Each number is 128 + 32 x the weight over its row's rms, rounded and kept within 0 to 255. Layers, rows and columns count from 0. Numbers have three digits each. The size before them is the row's rms in percent of the matrix's.

# layer 4 attention query, 96x96, rms 0.0965, rows 0-67, columns 0-95
085:126151080189176178095155106136138126096152081092123165070152131157120136127105126169071121065080102126114108135089098100082117121131120104140114096088180090130100114183162156133159204168129131093144115114131146117066207111103126116174172169089125116136156119166192185122135135125128169140
081:115122118030150140122174073100132106091096158113149122171155098145084179118103125172139096150111224147127098107097065133076132078123150110112208149179100132142162140056171116158156111152144172175083112151157089154146175129098151143106111107104121140151101144105126109135136113112164135123
102:116145115137135073125101176079047173141140149137130121115133127152128067145142098129171139079123134130117082087106116108105084124204206127124131133084150141150163176127115138116146111176148118180156131159165152124107084132176151153088098146150138083154129220100136175075097158191153129112
098:137106132107132166114173096181198086117128097105128146167110113124117190102106162119085124177119126136121171175132164128146145123045038125112152105159099108130104100124151134129108164100097137076096145105090094121137153102076130109169172117092132175128137035151127095180168111069103120137
100:149121079102151089124160120115134149114128120111185104152105063141140161141134130149088138065110158132100135150109167107086085065115078092104164127164115159149135124096098170103133156138106167147141130146146117140120048094056111096184186193119092103191175125130191109184150145127088107133
100:133129112081108094179114151084123137130104169116194113181045090105170144107128109112147179089158157141062158065119153120104169072122144065074120097114124163146166119119093113145161180118113129114089114120130111193144088104112112147127168142134150100189203161094168108156136113124126123108
105:126134107075149057161136116113131143099113155100180102125087085120174136099138127139115199043122153119097165100106136104076135062141127056093126111135145176138143117134104126162145196133127162111125098141140128162131098127091093107141187171142140092194207143118189124186140113118109126111
090:116125144124151097140079137068090132155135152130108117067175145145132078153148103158178124086113109099155082119149089137128121141223202120180107139107166148092148147146113120138133065145187147189157097132168154127109134173173148124097075128173111094102102192115102154087095104172144143104
092:124137090060161059139163113082133121126104122095166088148109030133136167144142137161154171082100164127130100133123175107061096087128085096130172118177132181145135128094113153128157149130131197115132100161149117136134075101078127078161141170126095117155170158113157095207138130134142105126
071:127130148166074119152100159159106155131138162209135108124090206095149085121151133087154124126188169099136154072157122140143125177130165205097103175143102180111124108115086118114116070095100068139148170117101133130180108190165093169085095126161115126123091142099110107076111137104134155143
081:109102163141106142122089158114092131142163128153105144134149181167068076123128128118152112136102154117118088110141083119150123150163215140140142146086159096132138180151123132118111102187141109179145144135126124110106157145183178189064079079127165142120082138123105183020087108149176144117
073:139117124131138100155082152082088142154134170154141101095141121138126084160162085146181106075128162099173093091169102153125112123219174133165130158134135172097146113129084129123150058141165169202151132168190149136144090163172114125087082134161088092116099178114099108100074105161123136136
095:111145122134124078138090175069059167143136155138125112103133134138138070144142101123185137080134114129117083086118109115118114128210216116133107129079158142135167168137106133126147106167160124175150115150158148131108103149179141149084087143163138091135136230102133165068086143187150129115
111:113140129155117080129097175077044182151143163149125126121130141146133079145142106115184134092131136137119084100114114108117096119194215122126132133083130131153165175104119135121131095139152127183148129163157150124098090133173153150082087134149151097148128234104122158068088161193165122115
097:125140151131151126135089127121113105177143114147080123072191149137127070130149120168178110104118082098196101136185111151145125173188145158200088145111153149086111110150132097128116063141182128151156108130151151120132143182170129122093056087166112132043089161149088142094097102144146146131
077:137099129124176162088156126079138114098133139080134132192125078177082190135100126176105088181095153123100084124081107115110112053132146086123164126151083111147181113092183175128141133159129171210070116140168083138077157107096174143140136129092111125189139156101126128117152124128114141138
100:118121137203173188108123111098128120174136116079105169104150177153152125132125105136108081161123053133091101148116079122140149116139188116135091116060171049111160129180140143171141118181161124141136108095155134118039204145115167134122134134109147151090111117127134178074136133128125166098
102:109131126146127083132094174072052175141137168142131117115135144149123079147142099119174136084128141133105079095105107107112094110194224119124134135081142129148169176112119133125143103156147127189145125158167159128103085123174160149081095144146147085151130217110129165069102155191160125106
098:131111127048140037154104145075131120155115136103154101149096042143134144123142147149175198058107159116112121126156153117085130062162119037138138094135137183128180132112119098119148146123150180106098092146142122149117085120105130110120153127149156132173178156128143118185118077138159107111
095:118114124138155094135085152063064156149141164140132109106153142153112087152157088147171123076110136112118078104125107115123096103209216105151130129093147140126168173125117140128128084169162148206147121160184155133102089132177167138083090141151124100148139209118123157079103129188145130108
093:115116121104081111122141152134126144094132135133192136168052123130127144105103146080097164106154162167037157134094147092116144089064118093051155113124108104178148165113135137121125220128087102112108145113085096135128106081098136145137187156111174131216176117124177132127132146120121111123
086:114127101095109110118170150133141133119120078132146118183098052101100163132117154115144158165138179153153117152104199107109096178075073166109182139194099154161095157075140167085138153094094106093122154146080098110151056089103151131128114115106128165131110144109107088158141188137168087177
079:149155112149171059108115120148120139126154127103114091068175084151169142145130130172109112053072127073179123133162123140082091131193095128157124152161114180104097074143125141104132081121127181124174117172179184104125132166092074087152153171138070105105138131152157120180124095114098150121
108:138126112115179092132112104112124117160136126125092095058193091147132115145156127196146118070068102075199122162188136161122094121195100118201119135165140172075134101135126119113111065132182173152153099146177161118124109170129114071129107137158069119091131146151116118163128097146110113134
096:138071150126095138106123156115126121112121156173125150221115131159058132133145132104157134188145151148125110184139150126189089104096132132138167123153079105143133166048162134120081086089108119185085162143126099104131059102156185155110087080129144168142104126145075088106150140142133065150
106:117142120151127081126096169078048179143138160139131115122136140140126076158148093123172133089128140136112080099106107109115093117198213122124135137088142126152167176113116135116145100166148120187155129164168152129108083127179155151093091147142138085157123219105127167071101165199156124113
107:140122132113139177126162085184209079113120086112122139133124109113133172109112161138082123167119113117144169159147154145145158150063035139133116127180119127107084079148134120129119149096105134070113130092088106124155166125081102106166171119110110164098125031144125095190155103067096136151
092:137116078123124067126151143160125143171145100167163087120132072125126133149165123124132140085116129124157131173167202097094056150131055156131168135161102187138101124108083166061117117135101143098195152161112127107130037132109108097148135180134093146147131135140146097200117157145094095158
102:144127076122132106111157112173127156148140110172145099112154105135126109156157123164088112041093127111137143193156154114105071110139059134139132150174090143134107101119090168065098133177095152148184156162155124128133060118106087095162162179130062106165157109170176125166120140134055125136
083:135143153167172145120095108138118120132137141129074135046203187155136088127138113158108100086104074090146124123154065143128132128187169129176072141086163092086124103182131104145119088158163136152161114123165174122109202187170108119126119139148113100087111105160133166087108087119105177107
119:150154090105185126148141109125153123111132097076109101064158092121180127127123123177100134062086062099152159117143126143102125117167070120149074109126176149100112080196110111124139157141155152087143083118140160143112137146085079079170184187144102109099174115150169143200134107121078127135
096:127120143171153189116113123109121117133139156103090153137148182157116121110115110153116089165104097116085108109107058134164156093153210093129092118064144076120169136186160121165119153190154121159093115092153110137078231134156165176095119094105154141136151120135128172067130099119107164106
102:101147116122154120100158122122060181163131126149086142133130128095099167120129132142130154189110107122067107085077089110149107179141198163125148139097121151171134163146154093100159076111106102173086164182132117130088197114162172167082100077118161118126125143125081119101104190178186162117
114:112146113137143121108149116125043204154136129151087136146143143106110171139135129118125143185117100141072098100061088117146108173144186155127145149089125137177134168150153081090157082113119098165101163180137132122098188116177162152079092088113158113114115149121086140102101197192177170123
110:112135102120145109093165135134049179167139123140091158146125142101104147118114142123127141191131128140087091097064104093132085184137178162120156146085123152179116159150152105095157070126109113162106173188127118119110179101149171168078100088103159113139087154128080137101107186193179175117
079:147113137163178104082149137142135152103114172147160098131124150079131054105146149095130147077160135119103154129117173125111064109075098172103088099155107093140121076154095179162118170145102125124171140149093096163123079109104064099187129225121155157157155136133191087118142134100081125143
099:128139101170153106120093122183108152100098160109166109185159195157136125162149104047076109116149118185039116161092119150080116139092100114112144116113142071156115114120129112195173178166128128133155099173145128173142144086126095086203154151109134096123108121146141108113137151131103196142
103:116109112165107128128141071147103160145136100173065137105183185145120196180138133101101120202120091150132096134111111136143140200135125153168151156120159159142091167175093092103144067125165080111129148125138112056173141156146115125085116084116106124058077100105103144160130145136141182173
089:174149129106124158155087187104127097136105114126143099100146115145175038073076088109136083098182099157127151088155144104164091090165142115102092082120143106105155133140144120181129176113157162106161094078162143166152031135123181141159130136139149117100115185143125150081144095170108107106
094:146162176121127149103123198097148100133115146138169120108062088131147050075125107164157116059121137062139155117166133113142119064139134122087087125139092090111180125101124171130088198128103133120155127092145160163079086127127141140149125176138148155180203158153162137095121098104108084098
104:146114142130114135160093123134205065094119132109171108120131127160152103137136112122122105074139143125178147161184157157108161072111064089130111119160136104083126097110104165171101186155151148080163089079131144129159076142098083094181164173138089140121132100131177135159159065067074095135
095:149113166116100164165119144109189029124146085116130136090104059135146102098112110201168126089102155081205159109203147111142158089158110119147115132152130171075149126109110152118099144127142130103114120052129143120129062159088154147127127122139103145122149119127153142145141078080116057106
090:135162148099102159143117174059137104162122117137126135083098041120114112066123106199177135139095122070157124083164117092182155124176163138145113120137162171101170171133149130105117105125127114116076126050160160143121140191141178163077110094149130135112144160144107144114128105135146049098
115:114136106111141109110168123130068143179160095136077161144132147102108172125118127148137128199114118132097078076082115092136095175142168160134168154083132172162118166157152108079158067137110104153092174184123123101114184106147189170069094088109140111101078133118097148116127176185174159114
091:154150100074109137140113201102131091142125151091148125136104077181180091070095078153143098109152083162107127076168145104157121082196145120102093110075100104118143144100173120148124189125129178106150099102166159157107068122114178177141119126154152136139134191135125179102121097170108092092
120:150110147124115139161096135126206060092114134104175105123123121152150096131127121121123123061139144124160169160184154153114158066106076086132105108169131106081131084105104164173109182141147160099153085081123126152147079137097091091186161167144098141140153103136174116148151059064079091132
105:117144094107144106101157137145052164171134115137095149148133153105116134110113135116124134190136125145080082089064115091128084182137176176107157145081133152183110160150163105103158076139105110165104166190143111135113175094145182167087102091099157110120080155130084135098119183193169170112
108:153110155120109140159103133127213049104118114106159109112124116153150098133125119135136115069135152110180158158196163137113155082116066094136113117164136123076127086114100170158098174141148145090158091072118132133160065141086100100173158165147096138132140109133173127151152054061082085134
091:091124126183122087120130045153098203106105183142090109143134131151142216189178148084114144118110103161116162158127149172102159156102094133135138138164089093161105147120099115098127119138128092122129139125122147080155120149139015079140138157134118121137165104098132116187106164121135166182
096:164157133072120166166110183098146073135134112082154125124114076151161082066088089172170083108157120138134130092168145106158131052179151111100107113099109110098173127102184115142108181125129175107141099090160150152111078126128195167143116119139144135131136186129129172102114081152119066084
076:130155146072134086116129223070151086155108182127180117102050081153161058085076094130154098073104123100141128077160135094098123081139124129100098095144127115109159131115135179140158166145111139117130114104157168170109082155115165121161126179150132118164143185137140137108151111107127077095
093:162166130131128168091123198111148073134117107163165123081128131112143011048108118138120104099150139095129134102142140089145088077138141122120105121136137112111133117146124153187093209130103155097163130115161114161116053125120171161152127150135134133150126152176176158066153087117065114113
107:095135104156152116108142091126057234140124147174099122138150163113098193175165131101114139178103090142080103115066091148146122195132160148136146136106140122168116160145127083103155079115121088157108151180126135110116202137181107126095107103128136115110129128123099121134110199173163185150
084:101141128090196100147096148146132121066118126077176110182141116116108097141136151128128132067147157143094171134109161152067116119106099104100141120120087087129140066074195126144127190152117152152139102197091126191104124040135112100192144146135151111198179140148147124120116132140129120099
077:087117122141125087096121070134094207126088184134094107127113123156160200162149167066131160103129109173104202141142130161117141128127098126131131120180081086157104165123105122103148123101130104110142132107124147078180074138144028102148124169165149127152190125104132108181111148146145153178
102:094101123161118102140131047136107190129121141131073132127145136136115239207178156122109140154087126133131168166097123167119163151127115121170154139154129136148129137153090115090149052112145099135085153132105147060154169142162047077094123116128112128123123083098103118184124165124147151156
107:137135147146114141153087133128176120077100167110180091133131111154154092136140118110120118056142136135145179167164135161109161053113094090116099100168111070098156104094129145177102206125142159105164084074136144155140073138114071087192162172140117133150180130135169119136136090080078093131
088:084129118104191118118114141081122191090101112143125094137080050067091142136147164141180187108161115130133150127112158143175145108138121134146132102137107132119113117099152116096105109084105128199093107149073150152120148134157082122123109110174161140210229164140101102123108141160162078157
109:152118147109107142163106135111204052110129116098156118103118087157159096103116113165147111066132144112189165127205177134131160074140081116134101107160127134071132110106117160138103161143145156092139097057129134125154046155088112120158149165154099146126147124125165132159146070079082064129
070:107085133158113107111109151164135103149080140087138103151091159159187062129114124062115128131134198120109125153138131105074091136085123151092128106159082072135125087125121148160162176156099127112175105103172194163176095131069138125167143225097158081134103144162139095132155150150139091136
066:131173088102195098131095177111140131100145099081184119161115085073097050110120162142155157117194106147089082148083205123102101126110098137121140128103124120120098064114183109151110193148091156139142103190126136170124099065136136131129170160132148130171117166139124127108149140164108078120
103:098087103122137112134160045145114173126147100141070147152149159104091238196155148125107148183100126150124128137089113150139139177126130127163168149125137158145100128139124103080143052116135106167091148184098111080138205121156103119088115079118102124121111075112108117170118167126162153155
099:128141151182160113100092127110116181121065206172169073116122111099128075134175127092168152068126115101113158129117153155115138133088110144137109094193137097137128142121083147175138148152115077136112124104111149182149109171163037067167111189158136134161188162142144085111127150122108124135
083:156127145080117134115158202101169049155161144120170152121057105123124061063093087179141113134119150065137105117153109086122102065129142147109099115126139127106177097139129186143109120138103177134130135136144123174074157109103203152102124163124124152150111146154140132100148083093109084060
100:154101138126113153131173106139104089174097095115142114092141152169186072181139111119109177098104092129060104096105146151170135163147124130181160184110188129125130155117134105124099125145147076106134135103192132115168110104122203121077130120115115104069110135155111144135149163175184186044
088:135166081063075084137099157141139161131148118153135122129101096123140139051099134136127090138169164097185122190165177090087095099144110107071108123143089117147144130124120168167139145127092172106151116144150122104154063150056079152148150172159114107184115161072152122136136117098063074137
102:139167147103158117166045142077128140068102091149113140208090125070106166115128116139134128112157123139114091185124097057081169113153128164055158058149163124144168115136082163107129150161133116119125126193103140168086139097124123116182159147120124125156141095158198124127112128124112082119
089:154138101096079109111121160167136146137134112139161121116118094177165100073100108131142124099144166062164132174159205120139079129145082101108111157147092090137123123112158168153122176136081124121166124113167123083167029150054105159117137191160109107167121178090123125116136123111065101095